Part of a small language model's weights: 17 layers, rotary positions.
Each number is 128 + 24 x the weight over its row's rms, rounded and kept within 0 to 255. Layers, rows and columns count from 0. Numbers have three digits each. The size before them is the row's rms in percent of the matrix's.

# down: layer 14 MLP down (transposed), 1024x256, rms 0.148, rows 208-291, columns 0-31
# up: layer 14 MLP up, 1024x256, rms 0.145, rows 209-292, columns 0-31
down208 103:132125116148167142106194118124095141080129140149143133124139112114169104148143150144110124086118
up209 099:143130160150129065133102112120117099103126164094066156115152089145113129119154141120133128124135
down209 104:171132117138120157163152092153130130129142145097122143112133111113148161120158130112148121100106
up210 102:101119152122155143133075152154112142140099139112100095107181140083107093145102136123139097183179
down210 103:082144120125125107155098153103125131144147095128141105107118148120133170174129089115124138135145
up211 103:140103168139140151126111152154121125102092100115099108182123112163145123114148107121145126112131
down211 098:107131147171088137123094100143123110096127123124169121143127081158125116104107108116136107177139
up212 102:128121132117167106108114113122140138109128141153164144151155145145092151097112161139159096115122
down212 095:173115149163111125128140116097127094158085112134102090101107113101130142056107137098085135105103
up213 114:126125145122176123173148144121170107106100143114139104102113166093126141141161107109084152142114
down213 106:131123124112107115145116146102148134161128137130183103107093104128151114134085136135122115143147
up214 096:162157148102134092126053139129128123096113158116112095163165116131106081191118078134135129100129
down214 099:109148096089128129118125109165142081129109136151165108142093127131189096131100094125133107093137
up215 101:113088133159168101129136101129137121098114136139111173125132160160134108088119107113126160140125
down215 108:125151092108095136130122117108126127143122110146130113150100074164181131146149141088099134127124
up216 104:139142130080104157124127137141112136117131093120121167121123182167120189113138125134094153149118
down216 101:156103113153170155107113149166164137121121133109153107131116121130140112073155129135106117098103
up217 099:148155134145104168140126116156153113161116122163120155110122114115184110088131136146120153157134
down217 104:143089155119145137120145118116093095128121109089164147157117099125061079144127135099081106101163
up218 096:127107142160144120127166104133131168158143078123116115152142111155115108147116130090114119132120
down218 102:124115083111137128123122123144135140073112169162132110111158109152103136169128135118118111111150
up219 097:157081068130121133152154140101106172157114107113116137133115079129127119145147117115155136142114
down219 087:163183150104112125114120156146146111148151182140097173124130164143131136118117117141118124103138
up220 102:117132160128170108107049126156160101125131113150132139135156154129140103144167133101152173124109
down220 101:132140148124133136141114109148120106095126126137125126147076137136190136116129143152077132140128
up221 098:126142131124119112135135134117136128138106165098122157207056134156158152171135102146158186172095
down221 101:132094118085155119135097143097118132101114127155119145143101113138098141125161148127147137145131
up222 098:117125160119129186085129087149165130098082101154151099128114116147099115128105097129122107159124
down222 095:148113130105128114164139124184120108105116109150107104112155122116115112098116123167120117135100
up223 093:141146120161103111122150134159111127138180109049158098133115117163108135166077162094140106095109
down223 100:099090127113191118101117115095158188128121142201126093126109160135132134115158106117117125091101
up224 101:112116112114128102121118068146195105111144198131142138124135137154137143118114143118174136123114
down224 100:152174105154166136125153134126130104115122152166146129127113112117157124110114156156137125153118
up225 089:124151123089131131147139126079145157146118121137154107105143137128126091125140141080108127111095
down225 093:155078103132108129123118130139127110152141157114107132137110119121111128086114105173113099110139
up226 094:105130133148116126114156154151144085152129102129174134141134130110086104149123159141088072104125
down226 093:164140153123155126122096125102135120120145117138156117116142142130132171076120188108146173185121
up227 105:163107126080118139124137129145139115130149128132100094100105120126140115126126144165097126087138
down227 105:163166155127154117158097129127144129073143133134153112135121106082100096135165121126118141134127
up228 094:155163124146126080137139094135119132152151102134117122147119102133150100150105142168111170095104
down228 094:090122123110114103085129120077118113196116157112102138098140104123113113141108122123128155129132
up229 100:137101158096127125158090110116197144109107117113107126132136109140186158128149152152060126112137
down229 101:104114129101170137137125085108115131079135109126124174126140117130112098182130110110094137147132
up230 103:154099135094115115150147167151113110085162167108126157140103135119119107130135143153166136131154
down230 103:122128150102126149139124107171129146113127097167164146155119146120137124091151122101162104124123
up231 100:126134113144152141176174141169139105096127131095149112126158136131153143145112135145112098126110
down231 101:172132093126162104123130115121103154121114097139111161127110138133098080158139132133115181102160
up232 095:128090107134143096119104102152070120155146144101078102145126116125129167150131122143100102097133
down232 092:124141100128116152171132117121125135101130105091153113118150157114142141138117179095112117081114
up233 101:131126119162135090149158095126103118169135139100129117155133114122153147169099166132137115089139
down233 105:167118108136140128152093129113087101138133135151141118117175134114131133176135149137140143105101
up234 102:174105138141147150113158155101098103105150135102130105165107156136118162182100168127143155196158
down234 106:124117138106135136125164110155122107107115116106180101117151154131165122119145135125130154136130
up235 104:081138148116128127188140151131165148111122182143075131125175150122146110097124100102120118164087
down235 107:133122204108179147129143149151109166094137087212152156128168133129087105120165136099133093093135
up236 100:153146137118132124117154152109135104118090110098121119133142150127139130087135178100160149149145
down236 097:124149097134092099110166125136127129171139110086171132150103132130107128138120113143109127133117
up237 108:128146191143081131144115109133160119117112107107077163125163115137163154101084127110105137132147
down237 112:140102136147146112183160088088144132110124145123080135144092141118142139183139124150108144139137
up238 093:110128135138127106111091166100100165148144105121131126123108161116097147100159134119166108097161
down238 092:150119131109159147131159172141109137144126138121111112120143134137136174166130163125133116171123
up239 103:139175108138167128097150126120136166106100150164110139133116116097165148148138150137132105129080
down239 105:104135120159134133123112175107173128159140114133142106147134165147141100128119101109164115173156
up240 102:122139137151129102152180160181120116117106133155132159105141088135141103134113147127107101182142
down240 097:170146125141123154119082140105138111082127117126119100142101118102106122130113137146111141098163
up241 106:078167138139136102086142090118160131131094127129134141143107127084128148141126147151118116120131
down241 103:111156145140120084144126154126126058143130094100090156141111133134141201107109133174138136158131
up242 097:138112125162137106121145109148123142153133103129125120133108097087137144085138094144121119092117
down242 092:147142110060106150146132139116145112118142104170117165114132156146141087101157128133150104163114
up243 110:127082146154090118084092196163106128131116095149146119108157103159107141142100125118119139168131
down243 111:135138124142109131133145129103149145127094128140123128113141153107110143120125137122088148161155
up244 103:085099148144136125137106097095119093132125124151120121132126134146137110170152114131099136140128
down244 109:085139105135095141170136097128113102105117139142133129104155125128102114161110124126110144096102
up245 099:094172117152168131161121123077153127077113092155151124131163107150091118141178131126117152105145
down245 095:132131118119140095121151123123099093106102106087121108128097133201111161145167126141081115127120
up246 098:118117127164162109110128090116135078142118159130154138111143100138134131107131116088105068114140
down246 096:130131129152118153164128114106144102159163120074162145099170110128108135113138151143135186097094
up247 100:106135142151096115123134177081134132192150121144187118116147111134152173128108166156150146097133
down247 092:125130088126157132143141097129144129164109173109141145122158139118165133137147061144172119082100
up248 101:091178122123114131119144143158131083127098123175134099140115090149146106144144102147131130125069
down248 107:147109093112103152150101137075114131109094151139109160144079151069143104124098148116174147154144
up249 105:118101096156089091126116135128135125150180068136115121112174121149172132096096164081131154092141
down249 115:132117126093136081150132168123184148150106114194116149145136159094155112148120135138126111100193
up250 098:143146146114116142145168155117113179126158175143143109112115161125097126102109162139113105071146
down250 102:201125105078146133148102110119098120099131140129156149123097132083108109151155152174149097143121
up251 101:160131102112164174141129156124132110149132132164136118142156139119137139123104114141119128100082
down251 100:100111097123138155091116124143083155111142121134089102143124127157138091105148188110143092153167
up252 101:138155129130090112176042129125132139173126090168130126178138158124109134118120108090157131102128
down252 101:066149106136170165123136115114103103107114130153172106139128099131142130127149141142103152153107
up253 101:117093106155129147137114090093088155141094102155094127114139169104165171133119102124121133139105
down253 100:104138148125119123161131131148139081156162092136096119156113142134115173128127122116178150111130
up254 095:136169121104055154166109149118098136162127108116103098096154141147162124137118141104149161131110
down254 093:123136126111104101124115142097122121117145155124087162123115136113135135133171108105213148100177
up255 097:114159119145091113095117152108122119182120141127097142135138169133089113113155121129081130080114
down255 095:147142121159118092139134160163110109159174114133145117155155136130120107153157142140096158138167
up256 112:164125147124111173107115124117100142141186138145156114134086141114065127104085180127108140150157
down256 134:134101135174113102129172142134097140157111093152093119124078107169151128103149128085148144083107
up257 102:119091102110061145167141139158117105135135107124087120131159154128125171163154117128107117107133
down257 107:121106145112119152147163098173134100117155159162099127162152146102133146144096132142154138157146
up258 098:143143141133112106160132157083135127144135148134116111130151126123101154127142096150117135170134
down258 099:141153106125145136111146130107175134097078114128134168115152092102114172128104151100190125077109
up259 111:131128127104105123117115171097117140134144122143133112104154146112112107120135120122109145123188
down259 110:135123108136139131178057119084146133096153134110141129103102139149128130109138119082153162133141
up260 111:137122167144146127097118158170120119136110136145158084146082117152131155109089146109110142120131
down260 102:129132139131082137178154167132113114125137097139162138104140147182092133129148125140106177132150
up261 098:167147154110146161151130164132101134072155103101145140144165110119129114167092138105166111118150
down261 088:097174138180136148117153123179116125141126104186152115136144103106154126067093123136093088098098
up262 094:129150115133112153120157153138124130136131137087125120165115118130182140130136142166157076136103
down262 097:110115136134104121139147132118145130098117087150120147151106114151142102141155096116105087080122
up263 103:126114154122131113160144178167094094140138193120122110136148109159078090142111144120099095118148
down263 101:140143152113103150137139155155115122174127112149141136180145097106140085119129160154097162122127
up264 101:119119102146078131147139109151078117127128162140131113135177102077091145098127154109111125159144
down264 107:147129161153139128135119131095110119111152108121073164107147109107082136161102099134159102130127
up265 097:115125136109107058140133127153146090073123104149168148122176114122130164093121120165130146162131
down265 101:158142170139097146100142137145140145183124121108136107133102153154104125147144141126127134104097
up266 101:125151174080091068127118153133170131121132122119147148144132162128152135123113144114123146168174
down266 096:143147108160100130120131113121075134115110140124138186126163083091123084130136129186144166145097
up267 099:109149155113161134137103124120114174135089083116120143101123098131135105128113110089117109123112
down267 100:143116133085158174127160135141168106144092103139108113119121119111170094152144124127138118100168
up268 098:160108127096133150141173113102107085107115074132119098110113096133119134120139139125123164109143
down268 102:130083136150150133201127145143167139100153131137091121130106111113142138075141103095110162089064
up269 112:140129140138102151091126107144134151176094166120133147122157114164129099139152080122140133120138
down269 114:094142083149117129130129126091120138136128138138150132108138128122099159117116139125078133119130
up270 098:113159126154088135134122163187142153101158116118128111133162188163091105121142165103126141118143
down270 093:149146131090162136122129134126135128137077158137123149109120105100128089149127130130175138140182
up271 099:114123144132124120130139092112163070157107136086150084134108133116139077115115134125114152142132
down271 100:113127096094161138111186128126144144148108108107119093154101145120107139135077101167122113114146
up272 097:153147157122114138119113134144140104168133114111134074127100116123150147122110150142115139108147
down272 096:156121141130171124115089172138108134142140099142105139097142175118152106107145150137138117181096
up273 110:116120158120155116175108151134110119121122112155118127150152142125129124100111131146138125128148
down273 108:163096130195098158145108131116152132188153117145120144141123160151104154159093132119143103088127
up274 102:088069100116203127139156134156066105122130135127104164114140138140118141135134141156168143132153
down274 095:146103156149097120135100115134121103172083151127110134069168138079139156145142132139169144139123
up275 113:113130122137129128125096112153096115127146123166182099102133104151137143090128102120105116111125
down275 101:149130143157147125152108121073090125179144135149166137127135151158121130105130118138154142149133
up276 104:135134114150168107181122158138155136158179152134127135137164151142101140116145123119119105082126
down276 096:126125106113096110124106122127128127081080114139159116054146137155106121124158151124156164133117
up277 098:161088110163134108173157151146110144117122089156121114082127156138140122094133135132135134121154
down277 104:169148135093191136111097124070122108146091138133112121168097128105128107117121112117183115138120
up278 094:156165117131160149108107143147205088144168123123076133140137105083113149106098107128163132158129
down278 103:154091108141131147137157137138120130108115113185119116172120141151149138104120139123130139119097
up279 099:096096126141076118118134131163103102162114109117143105161113160131144128144169149116107142065138
down279 107:125153113135174165107136108124099104111141107101136157084130133172115143138157127109097094120091
up280 102:159132108172148101142127078094143132123131149148140120138151168093102109144131113164136154135161
down280 097:158077102138180121118125142138126117112093163145115113105173099118130139077149123118150124079144
up281 102:072146110131143139082123086149107121134180128130143125153152143117134080112089150145185131127133
down281 097:171123135127108085127165118122179164189106156117140128114126163121124111127143136116132127144108
up282 092:104122154129091124097116128120125109147158197084083122144162107107082135131101144153134173085177
down282 095:124150100150114118169125136142143151085147150067159120164142138145100068145139134117122128147114
up283 102:135135130136117136141098155138135145133134131164094122119131117104139098141127169130122133135112
down283 108:120135107094127135150119137101093149147082159133171103132130097167131108171136110123137125130153
up284 097:143138141162121124116104131126104096109096105094116137169117126149125123109189148101139173121096
down284 103:154114122151131151110143131154091090155122114148156053158141135134117108171135103099112136082126
up285 097:106155152101136140143121170155142121124146107094124143139135130159108134131124189125137120141137
down285 100:101126117167107140144145118125131122145161190146142133093119099115147118129129118084159115142110
up286 095:136099076134149106145114136116115123101101130137137125088117111125082119145153136118134131075163
down286 093:120150145072120134137093120147134164136122113084131141125187122127125129111153135163117108151125
up287 108:144157156144181166149146141096106128134073114136106124118160129110096128159149166081130106135154
down287 105:058161106118147140112097081134144111085139128079089121131134110123131126170127107120135100136105
up288 098:139097117126160074118145145112149103171154125154094110125166114148149170080113164138104134103090
down288 101:135124147140154105098103093134171130111130111129101117128151101082090135089144126110131104128184
up289 106:123117138130133113063108135119115132137128136145132141114142138140114095143116155146110162128137
down289 104:127116085129100099131076127120150157143154123140158121145130098083168122166095168119160145158160
up290 091:150125116143131182121146159139100104143121128133138119110141105113120181133132132100129148109117
down290 092:144153121100097127108159127160134119123129131132115106058120189148132150085133131133102099161145
up291 101:092114131087130115138130106067122165129133130102109178121173162123118126142172106140128109168067
down291 094:143124154126099128121116148119096080125142132123141159139131174133110173112129129082115124095137
up292 102:103119101087152126157120173123148125100104118141124120107140105112119150125137135127140114128106